Weights of a small transformer language model.
Training: a variant of Muon for these matrices, 7078 steps.
Each number is 500 + 25 x the weight over its row's rms, rounded and kept within 0 to 999. Layers, rows and columns count from 0. Numbers have three digits each. The size before them is the row's rms in percent of the matrix's.

# layer 2 MLP up, 2048x512, rms 0.127, rows 689-902, columns 384-447
103:491510482475522497516526493540484538537549507502539511515507486496486490495523472509474508478467494524515482502496472492498493494526475534545512484489471503495551509524462498484500507474549493
091:510563461488486519518480485511470479530541511457520502453493512470529491496547479473496516505524470484487489499466491482483487478521496485533469451505492465500546458478516488495506466534482465
091:525486511515463498510528507534500511475506530509496564500462551481503510454540484493472477516536509495487538532557484444477477506517513454537492498518558572497466507499507541483487486515466531
109:471494486471470533530516540527517553523491556506525511449509478481470529490429496482494508487520514508485519482524478497510514492492473481534458510449519476495488500506487536491516475512471497
102:529507481490439490517511460549515507521486510540512487497548497546516531502456482495477445511496487511490480556470466505504500475523547522458515464524513500533468484446512467509432465512529532
103:481506493474534492510492524508518479502484505458483493452514505500500507485528497497510455505500503511454504487521473464532509509500506502506502481447520516499533473481538450476483502533497495
093:490466451500554480500501461505507466515492476508483496484426517516507519475517515487482504504514475544490479493487487488474516454480487500479495520491545532546500518546464486489509483479520546
112:508530487490474558506478523543512490536464469522483497512519482493521557515491504503516503449507473474475531450465528490499484478481502461482467507512529549541474478503495526520515503522493470
089:530473461491526515477504529476540494444558495494520494478478524504519505517502512490431497510480518518519484488503555515457490506499527495493506486481502486507524485537495482481515497443500471
083:504456455475552533485538548492503490497533508478496504512539493486503468499481508494545505482475465469510507505481482503467518493516523492528502475485485472497460534465507457450493509500505487
091:467484523474504497503525513510488483471512473514463546471514477495495470477503494530510474490479516452528495518531557546498507485530518446493479507515496456531509478521489486495492513500472486
104:537514510495457461508517469532484510507485515469480483523481481505471485478493541491542478498475514494554477493515504510493521489510443511506497487508466515482501542478517490498485495485532496
112:513452506510521509466471451455502447484479518505462470479486494530505531514508467499472525469509516493500502486483475484496475485481551518490521484528492479463461483484522490528501459519555456
108:509524479521499509486487495471476458507475503496479468484475474476488467522507495482504481530490480502467513505460521472491496478504511480444496485485525521486459488539448515499514533518527486
101:471508444477502483496490501538488496489527428510489490472532495461472525495481490460516489503509564484457474501494478530498516494488531462501512530496496469486495483469476500524526511525528539
098:498507508501493518487531535499486503519496540475475528517507493472539529525502513521474469501505468485553502480520504483539540505480517481530510489477501496472508523491537547513517551497506516
097:498508549525490505497521524489517511471502496472469478526530515471480486512489544520508500483510476485528527494448500558527506461521503507478532534514461491551527480485454478490518488507478529
122:514531439511466500450507545514521447488551498485499545476535515457505466508430459517511518487522494529498542479499498500516464552492503478510466519509526519526509483543497508504511481517458491
100:496494485452465479475535499496487534512536535518483489515482492481528519495502490495497495536538514552515520520503507542491474529465484524489516532504449452504516501492454494503483491486511511
108:515491489512482529514541530519494517461525500524505514491470476471472485479489518484515495453526479484493482510467487511502461449494512493507491452529538470475529488493457510504473455475504554
089:479569538496525534483496465536521496486526477560495499459486478462512516548509506509489462465459455488471455526523510522532546519498506522495501512497532519493506531496478424493506529521512516
102:476528525472516508468506513489490479488495500490521474490485515524512482491548487500514502467517526512442540501498478473481511522474518506564514498508501504488515478524499484460483471517498463
113:483497505474503547460509500501482517472485523555499497442530520462471472495472518525520494506464495508532493482506490469498483503532509489486431487567464545486461497492475489500472504471516492
106:489486540484525492504493480485529486473491479533538483476497472497517529521529454443502497493524549484471503460492483536451509469459481513461496531507479512461491514548506491523479510531515497
103:477501511465461487495482474503471525518512495494533494546505464536484465482473493484534485535502495542483501495492519449490483513544533495469522516508473511502497502507496524529534471499515506
096:514538502535475517494505468548518532510501487491514462483526485544480470466484494493519514489508512506459572523501493553469495515531533491511511486526476495509455490461512537501503488537467533
092:518510522534444524521479477547520516497499536518497486465501483534493482534514546536460416519509501505503493499486473475443503499534483510534511444543502502506479469536479516432478530534477522
103:485535524483516505472510512534481508517489458489489483500453503486502516458499523477508500537484506522543454500519496516525533476517447486506483499492460536478499478525475491513472493493494473
093:517510516526503444473462494484521485541496498488520524490494519527487483512518466513463525507511494468493439523472520555498512488460468477460502506520470479473497495500478466512507509459523457
108:505501492502487527512469459486492571500500503476499447488544478538486503499511522473506531535454524509479464449496462480489512511498551456455492515530561520497483503491488509507522487521464514
096:498496492471488472507501472499501496507507488510497562542520511524506538475485531528500489506506502513535459500454485502503471489506496479492477494533494508471484482529513556495516468489486491
093:532504471516511499498523481536513473488486533516532475468512549469532518509471508514518488514517464512476499499532518507507476506523540543496526466533437509518480440495467514505468557496466465
110:507488483463485510518473506458491478521492496547485527536456498492455529512502553494502489521526489463523527482466463508513516508473525497495467485537543505495488521487534492459491530423548500
098:501519494493557516488492454504509473473542496522488491478494500535494479510497462505482516476508522528488477550547505505490491515520504518498513497492493469508518509505519496441506501468471544
094:494526515512488526559516529526457465479517424497461506464545521490517487520518507504559493527509502495472502502470513489513506516508521512514532505525474519523521487524530519469498507477505519
114:487505511499487551471496504524536504505544497467520480507485506452490452535503498501471502499494483504526504502498537557490543495487485501484491504534484489501480526498490489540455540493546455
101:507497463523481477472466524475500498513515501500485456494496496525498491512481510520526525555545505535529479503517484500509488452461531459478539494488487493496463505495501476523495468496465556
102:540492519492488504535494493498526521495509501488524485445507531526485491528536516512517510510495519542513506525490489522534536544461511507499468507520490461538526474488514519493476499549499516
144:522490483522472457496484512516518521491470443517535516508548478505494468474529540506514507506508541444537455507489528477471424470480466502468474482500482516510546439508462495498514466496486528
095:467481488480514522491479523497489512495520502476504473509478495501463510469490516489517489469502512479525535517515478464485496472475512476514494568434516485480485454484481503484509479461510532
093:516499452548469508524502484488513484485510514488457478505525501517508470522489513535458506466508469535496539489533516483512538480512518526508507442460488517509506461496478496497491525469483477
101:547510456486507472528542522522548465491514500485504522495513510476504497490503531502502523484490498489498526455483480480491497455493502499475506482470470472522491517529472542498505484429465511
098:509494512482479496500507509484525463479524459453472522480516513501439510513534487543479504507515482534501504502513508526501501552511545475503457475476441515501515472514467490475464469505489516
093:513502488487472481563525489532489507486485493490519501511533539487457460497494534477474511491489474496495488528505526527475486561499454512523487485477461522502526504478493470492500511488478515
101:495550494455497500464504455532511517528492467459517491461546512467488564491451472499467478507523537494457509522512497545458508546493502431545505500494505488477529488511506510480489498503498529
101:512504537508544475487503494522475527496479475495490505523530512557485498459493545460505526551500458537515494460468514451525473514466513511496528503487535494503490514541495494545544527514476488
106:507482494481529501554488519517515497492513467473521491501519531465455446444464493496487497516489554461505532468515486523479501477505506491500430508493490494505511491502457493475474513480526509
113:514474481458484527507500512521484515523521477486509496575489502526518456509504501452503463520537499551499499475529503492552519495473481537454456528487517469503496491505494479499512511500494524
099:477498502480511525517544527494558464511497454545492508482524535509457484452462524502498443490506462455545482491476499520520499487481480527574509473515488501494474508492473523504501487504480557
101:506492506480519510462489464447525470494478509512543502546543502455482523454511480536502544519491489498544565471524499505504481445488498483474550483544492516517498526459498532521443493500513485
094:515527523433505556475501553484528456532495484517528497463486495497514468507517476472499469511470497495527484511532499472473498514501513497487499536508507478472506513534512479453485550508490496
096:494523483447531511491526521508533503523510499494497528517485508487488482506468528513519522509500529506480480518496496460478514431519454532501467507555505464460483457546473502495497513516494507
107:495468493506492512444509519525508524494511507465526511484504509473519459489527507463475482481505509509451506498466512488477453520513519546482510528498483483519498504530475492506539546500499535
102:534499489502512488489520497476513476502450522529583504507484529510499489452470509529468537541485503484505490495495488476486531519498516556516524493501482537513481457521526496458457469507527483
096:519507456462510505458521451515494472486462532477505530481492527518477486502520522513502506512476481478499534456449539488509471466516518504525506495496483512511443521487522526526491475499482515
096:580508521515519471476468500468519493500536513506488528496509532561491446488528513528502538487511505520437493496489507485484485543451508498504530515522509514523463484500550468539520502544485471
095:483544480451539521509531501531525460492497476479518525540530505523471482478515464462523452442486534504462526507513498530523505497473486514498504476538468500516476521517496504457446514542498484
100:525494459545453460522552541510486487547536495489504458503549501515491523502485509463508522511448506446477510478492562507536551458467553556457483519508513547464532485500466462479490530493493533
095:465508490515516475470499521523517503480525506544529507483463547517497495488497492514464484518436512483506460508543501518524526518508502500485476472556502485497522499465514509521536518521504487
093:535491511472467489551500508427487509480495459469462528511500483481481507486531507419471533477498479516493471476520512477518465514460519515479491505509534499514523528503505516510515499522550507
111:503481536500524497512472470490496550513511457504484511508517502529507513508472476415486477537523519525497491478490544519509496483505517507488465501469474513520475518536481467491537511506510487
103:509455508512514559480531515500537494474494520495459482514513508496534512503513493462540473526539514488450495463537493518492520524514544513524520483522488511474476497482474507511478554464534505
097:512455487466459477518479472457495486499494479503487492497475522448532511504564429513524513470486510532458517508573517530477495530470527477504505521503543545489559529501472497517520503533525559
096:505495519520483550484478479483491484517465497494508507456503501498505460494507508463554527538445502479495473491465460506548535519475496476519490514478466478511494518497507528516512512500495529
105:497453546479525516501500486499482516536549487499442477550503447481513488522449472441524461447496507530491533497543481473520466474483492448521506485503516520447466492537571492469475466521479515
108:524513537525483508514502466468500512491539518505534515503493514512510513503484443510502508450502496493469545485487521466513484512510504492500498508489462507508477494543503460511510518523493470
097:523497468502537519469492448501503490502514480466487501491455482524532494532478534483487542506502468498501505481505530500477509538565508467499503475560505472509490509526500451529491467512518527
099:516537547506470470521453484525479508494488501514505498493500478508508507479500510466544485494469471481517493518520490513480500530495509482538506553489495518512512498446525503489492508490474527
104:500508515505523473510507500476510493520500543517522486544431527514544527499484501479504528528494467474483472495506524524486487512515515493494489509505491502461472584517495520490542497496501470
104:508545530491471505516505448482490487468527496514523523464559514464545489505462527513521551513520515496464469471480485491487523513489493491498478445483492502488429545546560515508477508483500506
088:531483530520481474505489514507483510527478483504521492524481465505531508523479494519537529497509482503483477546482520513513491484505461485516509478541500488544507489519523477528556485502476522
096:524516471521493493519477468514478449487508509497458502526535554511507494468486472520522491485494486505501524472512509462555508503509515487480475459530486499535525502484489522458524538506528503
094:440440484492520527477523493509528466468490465465487482494538488467487482540453464484512488512517467517512496517520480485476504523447508487510487463499552441480524489493513529500477501488503479
104:495511511505497493509516504512502504515527517498514491515493523490473503542493563525498487538536498511503485541483495505503469461563509460492505484520498479503473498504463499491496478510543516
097:508533479484496516496470501521496512479520489529532489490505441526471466503545510498515566494557475509504481468546486485488492507500458463526491500483477523507502480483467429545506526523527481
109:485479481488547531520506517477507522494428505500510543528489506519481461474501471479496500496437465493464502501518480514491481518522516498573479530506517465479499512522519460487534461491510474
099:512500492521474486502523498488514473517514462466484502470506454495511457499506453500490510506514543506502530518485451508525491504467470536518509493508478473520478474466483510459522501497486528
110:495507502496513500494527530527510475501565517511486467481473550517521525544479517485455518477493465493496539530485498443528465497498461478495544460509509569460511499508509479495496485523551496
103:498496491521446540511505463503518484483519515525528451540495542492436479515471477468483495519508509496532493488513480505507486515486507506464514466516458527538484498526504476480495489532550528
096:530487465523482451475464504509522553531493507564498477548510490482534494529553480509497534469504527529516476468494470520446495479489534489471476512531529539512513532522476500528526449491505528
101:478498503482500511483532523524528521437519487500512494497484487540529523476521504479500504507506486515494479517490509506515503557535491527500519508526497475481493516512519505570482455462485514
099:489525512516500512489510502487494529465529484487529518514492497489468499456510493511458470511540504527492501462486471543525450502535536498509486485543484466513481495506475479506482477527518509
097:466500461517515499479524498455486511530513521501509468464500505502519482469499493483479520522475455556505514520465467483492515561541486525489469515495448501490461521520519518521491501488508495
095:480488461505498462483502460473489535501488471518567503490494485478538482482517493505540485469467525494483490521416483517498474469485509494519514558458494478458497535529496522533501534496478526
092:487520465477533503489495530526491473480493464495500480544462509472498503449512525483515483467514480514520529533495493496498547501509506512483507520534478505494456487530465493487464485486498514
105:466527515522502470497535505476540509496503506503477524539488509463518505522490491479503480444513494505517468516485569475546527522498484479490515502506515491539485488514528470506460498508500510
098:529471546503516535509447534527517528542495482527481499486477437508507502504484462499480501493525504482462481482512535495473485492536499486458462497571483490528511514489497523497505495515441522
108:550504500500484475521496482534500482504450485456504526515515490507468493482504479489512496495469471522457495483493471447519490508535491468537521521479438507502530507489441469477498512513545534
096:506524539510488479465530506519490489508514471514484520469470487510556510538452518552473503484496480481478485478459464531465470541529526462508518458478496475518489457519488494496508505524541480
128:527513514470453502471532507469512536500535491494464516557492536519493498554484527525510501519486515553531453509509493501518514514496523515461503488502508434552484481484467525543477524449502463
099:489523484438527476506475508519510545502451529506454501527487505509520497539485498466498484469528491439444509513474467473503480492539487517519513489496487498455522505463482497466516479569488530
090:517513528509490485510489500522526476468500491537467502544486512525472485472468550464525512506525486497511480479430501518528524585473507466535524516477484505504489514523470494515482485533480523
104:530469483462512525471515518519558525481481515528491476519524475489513491509503526502462452538482534531520504493482508507501478506513504509489501495466473498525516523473544509529525530491449513
085:508479514500518532519517524452457510537536442456497497532478509498516485602488525504522476513515480530532546507558525458548440483524503477538515437489534480526466491556498474495506536500499471
092:471519481504512478499468475520508470518453499498491517499486462505522515510513550548496469514534521472466518491460488520519517505486519526519503526534524507522451523498538489497509502476531506
099:526533486533508510561513486495522530499517482530529492469496448529445481492482494473468507509534472464514551522509475474457497473482501517489485493533506519538519466473501478468478495495503497
091:482523493473514532478508496516479498526474495453539500524514502492489504564523501517468514452508544505445538509505498528501561530476512479538505507528461469488505468512463474490478503516527447
096:474513522527496491534497501542499492488478552498513516527494518522505498520479507495502492479511492487514523532497464526461505512510479501497464508487489532486514512482476479507521483519492473
097:490517489482499472507493478489491469527520548516493486530535441498500516492491549485512470505481472501483493444501519518483466517547536502498490491549515540474492522533512492490509470500444537
091:533495498484516492518505513534505492480453513502541549513476520526532507529491500488511541477527536518458485524438506498477481481502490464487496533538478479471520506479535487474533466519523526
096:484548483518483542498542474498500533464449490511461519483507541477516502498507562532512508480489502512508497478520554506512485527504505477460515483507496513525489508490500452489464489519518483
117:507518465477490507545466525523522499474523471502494494496488499542468498539506476497537491490524521505495526473496477501559557510509566502464460484487468495507492483541523484465476471500537521
101:496495483456487519523497524521503539491519456474455502504497515486493502490485513505507459485516504519516472441522493522537488528503500555478523487486529505526475468552491506474530491482505468
095:547543523502519516490514476472508507465478549512479488517507503549445456490492470522493502483513531449554452489490521527543493544484516469514496524538464477478510530493503515529475459473541506
100:480463477478503500488522538521529543465547473490544490515487486463524525481511491529525513533476499513476493518525472527483523496552514506498514499465519472455524474512503468498496500483528467
096:456517510465542516492475475483520463490448498526488538531555495486498509516495495527524453473506510506511470550496480480462511530494530503507495468505492457549501522466473502497479494459566488
110:487523466495514511478524514499520514525513544519495487531474537514490523495494456515509492542510496485521494521532497475552503498485482545507479533513467513494504520498485556527514469502518498
102:512488490501535484482533493507515495517506454451503499466499490519460529494507495508508524517485492501488478515528475520500487555537545528537483516503456481507525538466498521484499519489529544
092:518504546496499498497514518496493514463502449496521519485512474527485484488491475495505477498519467494473447512509452500469495525507491468481499503503485498477475508479475478529506495451521512
098:460509494503433513463537547521525507506524486480493462506522521516508498462489498527483483525481507506492519467489526522526514492513497524465481494490513468460472499491478542510489535494499529
103:503514507463486477532474524502510493560470527479498481521485425526486447470496479512489509520515504464489518477464463501509485476542506553529476482522499483516458497517524507510505493507507496
095:530508531446504517501475519529499485515526477507461473492547477556479461503513494501516497505503555506515492527520496513491496482520490475548516514522528481493494494547492533510503501519475511
089:491499497517527505505474540498427479522509516490502482477486503524446488565509513486533510514495509442494521496516483472530503486499523484534521514438453488499483518507543478510511483473500516
087:520466468513509492479490511503467520488478562475563525515458546438491526519486508510527524482486477462475480478494497480492498481531529452516484511518524511477532530486519510534506506510491473
100:461535526506532462513464536515508511495515490505434475515499500488518521500482532509516457490542484492538527478508489518494528528498489506526526532479443511504481491470475504523480489504489574
104:536489527524528544521515527506482522499487447511486485525514516480535543490469509528495466515484498516480508516492508469524454475454521519536540508474507504508524489497456495506549470457496505
104:525506480539517517474489507481558506499510492547517491535502509467521531509498495458473504499523517488516494474483486539469512511506566551472505527543504456500495513525488460525500482518514492
100:520559503537490470500488484512478527508508511496496461509435499482484492514513495511521485491540506498510523545472526454485460483497532487513535502548478549517486505510487473499492486481512477
115:509515503479514495518439513501502500483486490502455460529540489476530494497502458519485560459459505520489487494460519483552539491520483527495465513491513500526518482484508500539496446485527476
097:485502545429541472549504532487522482505473551479498490522486482511514514509456498473509507495455462511489500470495470470473505510518519521496491463514499525466522527491507493495519497521511506
098:498514524516538466532515502497493484488486484525481492478490505510504460493509532506515525476483529539506546490491499497497526516551501480489462505550475518453489477537475477469503509514477491
098:506513544472473526489547479549487471486498505519462485545502489511451472519486551468536528512490502567547508497459506472534527486472502522480478495500450510489525478463488509486514510520516479
100:521474474506521494504478519502551476531500466471493455538490523518498474505495485531504511465538543501505530510476500536514527518495493502502516443455478491509480496507443483449464501518477493
102:531486534486497436478484509482460514517472567500479470483477531497458531485546478528507494510521495495517519485510475512449479534507508446435489498511506518484504509538460499482498467510486462
101:473437527457529477561495506486493489485514500476498490508472498455490564489474511514511518448484433525497502492489522509499504524522458462481550523520508456546529504494559493548453495532472421
104:537487496494478450515478522436551499455475501474486501479508485530534519475490507476512468513486547466504491520504502529522485516463523535487499541529486479462545523519476508469532494501513545
106:507491496517518493519476444488531421504466475523537476478496471524477511505493474490546484500456457498510485516481450499540536513528519487495558546433504522481482494504493493519507495506445525
104:467549532533463513450457518557479505464417533511551507549471481541525500501511477471569487476534500474483478525490495484505507531501542537512467490535465520485472459532497490496524513530476525
088:481508529487536549502465483552544494545508483539501465508450499515515525520538497541492479467544507480511480497458564476525492512485489526468478490473513469511492507527551513496457513503514509
091:497534509503504529530534551490547488481544485537504463494483544513518557483507575487510512511487563511484542525507450472474490490525501504489534492482499508521498499573500531486484484518487494
098:474495482497504461499553469460525501499508496527493459487520482550512521503491500528504484489489487509474467526491506506543478484545468542505476478549544457511513497489513492522465497520488524
111:512525543516555511521546561536521513462495573528520516533494477459447523511492500480496511493461501447516456451545495507492491471477484467458475525511522504518501528482464546495464482528479547
099:539525512521496473454538542518486528471517475511526522473458492485476524499484525507543496502514477485491489517541463481462487525502491525518498534500491513494507497487551518525506508521510509
100:489506451501472502487536542503483469521482455493515476472492519532543450506517518479489487455522495520527510495536498513470507488533522533489502473472506505528498518479502509530417496514467489
099:509534470505466513509515541462479506506518462513506475490525463482469515476521493544550528492485475491491509516490541542521552522506505523501495464487475507491455514486445533437472510497455507
093:509498484525496524507486479506495520513485500518520463545560471493455529529486518501505507492503494489487514458492460549468475521471548452521490490491479494495479500456522515467466492480442479
095:545519512497519479473499466529479519541527492487514484539499518465478463476569535478479476491507526496492514501501537489522495464509518534516526485467488488486552499469533540477542502480512537
100:518516485529508476489484497517510467512443499519503533490541502474474514495502490477458492486485538538466525494516551493506484449524485480521456503463494480466460436483505473515466490501519511
106:535454497493477496510518452499477508489446469494506511516506490531467510490513520532486484474504503477494512497493510508511489508509502554490494449515490484518476458516536489495515479467553458
102:532502503478493532509530483470497514526499496508510513497500470482501542498456494477481523487509488511457505464503525495518519450501468494525480489519499479508507515507453509507536493493505477
107:489543525490494490507503529497479521488507450541474462491509448521489503494529488529487515592543555532527479511547508481535491481537492520516500490487506498514487463413469502459488531483466525
097:525498556488480485500499482463478499463519520476498471531489446472477524489509501501460519513476539510524455511540532518459495506483542451468457493453484470535478512537495493526486485459538509
096:520535527496503512498484506510507498483510500548490500495489450510492500504445519480452494536485475513461448467501502476475483477518529515510511509518461562534499505560498523501487498491518533
102:506474523487474500518502471511500500510449514505520519557474528492506494491479512528461482531499493521516481496544507513526483524502498534496468523467473476502494474487481521498466503461470477
098:496486524515464513480484483528478502507518541526501539487440488484489511448504479508506494498526491509476506448504446474514498515509480493517498505511508515524498444469481513519464473499517525
109:514495505477489525541470503485521523504474487504500533526496511437499483487482485458520472460507512472479524572497516486502523466444489488526518546531493490527480478513508489480441493459460534
101:464497536419459489577496472499513496510518504486465475529497512483505455465500526515475486511510491491541500522515513500514496502531498499492501475494463500456471492462533512486484510540502482
094:480474492502502496485512515523485526500478511498484539498509540504491485509421477541467455514468509502476532458511485504567478524504499511529477471511510552517512475504433490536514477521517474
114:528522479554507490487496493493488485497519478499473519488520489507499468499483452507515511490520487500513530455474526500488495502504497541479506475522516483460529511529523493492513487485492490
091:515501515464498488474489482529494528437489526460502494472508505530482499479502511509529507500482517490512491499510485515478509449509529572502529526494505517537531514525493504494463552483537490
098:476495532517488477518484475505538506483473517536541469531493516566493455511495518482553516484510526487486500473481536453498478486499505514498514521492523498490499490503460474491502493523504496
097:570486517485462496486536492471518472492512457514517510507506547523513497475501519525509516468519503498537506498483522487513496460505489511498473479495471509549540520489501518517504493492505475
091:512533499539471505458538494542481557514477491514515500494509480466484497530521510510486497505553521513535480483550521524498535553497521496472502459438521468496490474484480510510486519494514479
091:525485501457501456524498548499506498530474500497511539497503543511515480502483497493503460539480481454467510532499531447506497491497531542523498511474496479519474507441477501480454487493439475
104:522516517474515496492516549496528489484498529510521524494507452518493499526489506502495444540499472477488495506475498490533477503507501488495548571493480491490490482492503473486493496489497491
093:508462473498521523528464564505512479487462481504532490469518520500501497515491468493484513511487460460486514499515482518520506534506543459495502441493524485454478484538517499512526491471512514
101:526480506486513490513471489554520497477510507506550482493503500512487477515440503475534493503484504490549523506478508485505502505475517506513511468502499499517516545521456483512550493496456483
101:475480490468524513497487509531476496541522478557473472521486444537489541482511539538515519502478520525489491499516513534539504460498479522544515507506499482473492474513482489550494515465496502
090:502532513479524519490477493508514572509528512515498469469501460503456420518468479538514508485531445490487449494531466490501512498505524531524548518512496493511506526500519484481478502523572508
104:549546480502500444477513481502505488519526511497504502537488476471476518493467526508511507498499491502506536512571490495515514480564508553510572478485462506512460498496521495570472506482498482
101:496557506453481512488494504490531535489502510490497496469535457484524537511518493506490519508511540502524517488554541510523538513500539478484480458527493490483520487494508489538468493432473488
108:526454508475537507466459519526508479533503494526466488507554529507490526475457457507510498519545507502491491458492529532443502475481494506479498529520485528505548512558490478502511532491506497
101:533443564466472505547548512508488504554493526472484516542538485494507473493558516507494501491506487498504512454515472497488532504509484517535480530504486490557508507489478534536470467497482523
095:501481494498482455495523524493519476500505489534538482524481508473509528516486492520468536514504523483473458494519544445535487496497490500502515493489497504524508481467471519552505556515461476
096:482447515524527537511483446510500510447521503497483490511490493504503511488500502502523514533536515518531496485489508489486526478492511528494497545536471475505475478518483453475472483523548481
103:491447516549500462524499501512540560510517489481513540516527502474534510511537493511519430458499525508496511493502517549471472444507536491549468500490545494516461499482480515503482511528489510
097:481497488493464515509508489469512514511517483456499493512471442520498477510494466507515470517502476485507532473502482528498462517537475497514495491498557502501509521474518466504533532496509532
093:466480533497503484458517508513481505515532486489531511510502489491489471510478584457486526537522484463449486563537491528492518503500488479525491473561501526521489525532515534449475485495483524
100:484504538430510486474504453498486462500473533518480518463471468550503519510526441468524473526516485491484437549519510496491554499463485510492515522511514511499465476526491466497541534468489506
101:491476473504485496501455472526508478470540470504460492497515472514480519518550492459486450494456537542497489502487536518490484511476427481495529477492499489440502523508490527507516500497514515
106:513524502505494515496457462516523491459513474527508514490490452514470492496500471488480494489479482542528491439502503516507475484541557484485537496514476452526474519553508518479511484510519491
095:482496463539458548488464499487508523476496508545467498533511458480461509499530501485506484461489492507510489504503507455537472503485502480487516497506501453481483479477508485548509485504541488
095:474499485478492512510478513484480512539466537498482480498518527475523496535511557501484534497523527471504503524470502430511455507520490503488475452516524474487433481454482482485531513518485514
103:509507466431523529520481472510553477496502467463489464501526445491467551510474489452512513531511511500507502486529534515507484536473514475521506452520499493522493537566527556487519499507484500
100:523523519488477487515464461472520517550501486534493505498527482531483550482453542491496534522500500488492505564487482511481509525517467547496508488481482498485517495466533472451540489517543507
103:474517535516504488511459512467447478461493511515528445532488465461528498511485497490530477526518493493458511500477468536501482469456501483503535518475501520477472540501490491535500477466513506
095:521526565453504550485518477550506497501454501484548481541482500510506452542515469501472501464548511491472497486511487483498495448491524493493532539473462487467484486500466486494517455518480469
108:482485468489471474497539508474555495498464467523504492533491552537528493438502525490455482468501482509486526504495443486514482505518472502507432503471537504445476480478510497482428468474474514
101:477535454468491494479506511545457467513504539518458481434513528491489482509485481452482498470520538544475437524528501515516551514500480511496497536492521504491477544496520464517488546504512502
093:527507509506470508494490493509516480521516464518470533562494490466519479489533511518518497500477487490511488521526519463502488489500504505547520506440519489511474535499537529467497504516510495
100:522467455528502509541536482494504489484527486519521476480523499467513515479410523501500501485496467526479483475453485459547501509511547489471492476480524531541490496498534524508489496469482491
099:541511482476468500468505465495479511487486499513496512509506520539481493520505514499476470508512531492486506506537510474566490511511490471503447543555501525477509516505527471496554482487492497
102:479479497513492495472503500484495492470513493462524493520476476481473491511533479514491527542496494544478499534539527538553508478498535527497505508490479521480470519509551523506454488499487519
103:545447491496497455537531481454536475534501515512473491530501482496503526525517477453482504527477503454502504510463508580477472495509471506468494523480491481490462501479503487520480494512528488
103:499519492505510522468511531492528518521485469483436540513549489484494465517503522569469483517493519527477536513498520471558497521490520496494475484498534483496483534435477525495510499498523485
103:523495498465491521518439474482466477485482448555535451504505479478514485485521536485508485469503498498471467480517495460471483484521513483566487501545509514542518492500486502491512479503540509
113:453507491492520505545480523511512474546472479490496499521494505451484549516479517488454489541486513483510493491509518530512503509479532495520504530487460496504527455491481477488490464479485501
093:479573502506494498453502480546519577482498492543514462475471507496481522475495485469506477516514528483475502449478527492478503489503492454490476508529484516497469492509486506501510483517518521
099:494463483455476510493465508491526490512487490484465488521452516457476496504471548486498486495531480491518508518492477467480467471446456473515505473469545524509498481500550507494547524547522480
107:502513468525529547477488500487469477501535493468512485509485483482470485471516498479488521493508524477463477496508524498522561484515521474532517473519531495510462496483538460513505511510527527
096:511466508483509571492510542539491507547456522492508505530520521497478532497516502497486516473490522468476529484493502496469465515542504518496479485501503497510465503523495502547527492480527453
101:515519456499471501471480493463499464460512525501543492476527482467499506487481485481515510463539495465515498494508463526481517474505471547502430494526520517450469512481510459508498497495522498
095:496498515506497494464501454513477490556516463510474465500503510500546506457462541491527496523511530511490476508517487471469507482530510512525491502529492560473511476479485469504432517494495490
093:485488450487543482522464522533518486477503478463555519500489469479477464483485493477490517507542467532467491515518534515512481458449486508498525546489508510460472523491475485447513467492494489
101:520472494508499500491525507487513472521474482477513486510491502496458496487446474476506521506503470468556501477487494502481480495441462523517492454505497469470512454522520511521555524489452472
104:505518493538486501477509506484487504518509533518557535472538473499527504502499522524441501504512443512533507517528464505444420522541474530480515474475465496487566497507535468506492474465512491
096:527515516505488523482505483495497503491504534519457509517510483487524476499477503490506467470521505528537441481477489520478488548474489518511495520494451480491502522509499500503529532446482493
095:539508508520481501525477483491473528543504505474436491569533485496486497480502512467448513481458494519448513498484470487463511493485503512486492550534485472507483525532482515469507473514570504
100:506489455532489524478523481446508473486530486539496482469502487448552521533479466464522523430509460460503506448480516550518458520524508514509495529505519473494503522481517533499483515499477489
098:485532526530516445496539472506453516465473499503480478506516496526505516477506497509491499499546471520507495507493520487512491508474522515508526503484525432542455524523490493519551480519486499
102:538515525496496472491528531515498492513496493467485491507475493505501506515511472520490491538521532516510488514495502521465508477522534510494518501535529494526504468539482500484574514487490511
099:527472453472507527502513500476505503504470476455506508543539473510496531499496512494556480531533513461483507508470513519496514538490471524592458502500496485504502555500510505495561522507523493
108:520491535479517516492497494512463536472533527566492523485492489446497455489478478489495520488485470469481505502474485490520473546520532479514432507491523485515514457517486502516489479472472449
114:465497505540486518558515527480498538484510522475503477522535450535542544502460507521470503524451510510504473512479508496549518498526535483501520496481471517526494491474492509503483490483475529
096:505500498455502504488507499463484458511479464495502535503494476498464477522517516507535500451505474491488498491520507501534485500538492462494483497498475518531538538502468481482522510504494506
100:537521470487476538563459507521505500474494481478507461484474496525449475508507474542465487508477541520524493487517526459513482501499503504501512503526509508491475551489495489484530517522519524
099:507494469466503499490507518472466482550498491507494490521535481499477483503486413497528517522503495463454485492491511504496510477507499515485514517465520496511454495510469487561449506515483482
100:516523448496485480510523560532466501491526546504523501473484500438525487515535489487495486476490547506480493502468506517489486491508486503536503472521465492459499557503482487476499485519464478
103:537558501513483534542512515503517504506512447515447498497489458529536494501498467506512483490472551490501530529507511488498551462478507442467489535515474484473511477525453459468483504503518522
097:537512457473502514525520537522483528523513494484511489503534516480530482489491520522490504472427541521498509498527505499465472532520507510535537480512514513471517514493510500483471434442491459
108:488469502518505527496484516499544473498516458497543483489512491497506496507507523489556475476449555486477506518532539445530539497478540462452494514528525476504495471470520521454537528469466476
090:481509503512459512539469489496503517467527495492498509512522532499520466515505468501500483494421488493517502546496558501505488488525434481487498472484452530537484474463504516481552535480495506
104:493529466496509493493465485499471494533519430495493470524482520506528499515534572480491477517524520483507505481495485535488482471483536479489467522537496506528522503476500468519488547489487515
112:474501497477460473479486462512534478483478528508478469468481424523512541503515527484508524476525511481434471480501502481510537476531497505517522507467504529508478490500496490521513474498499531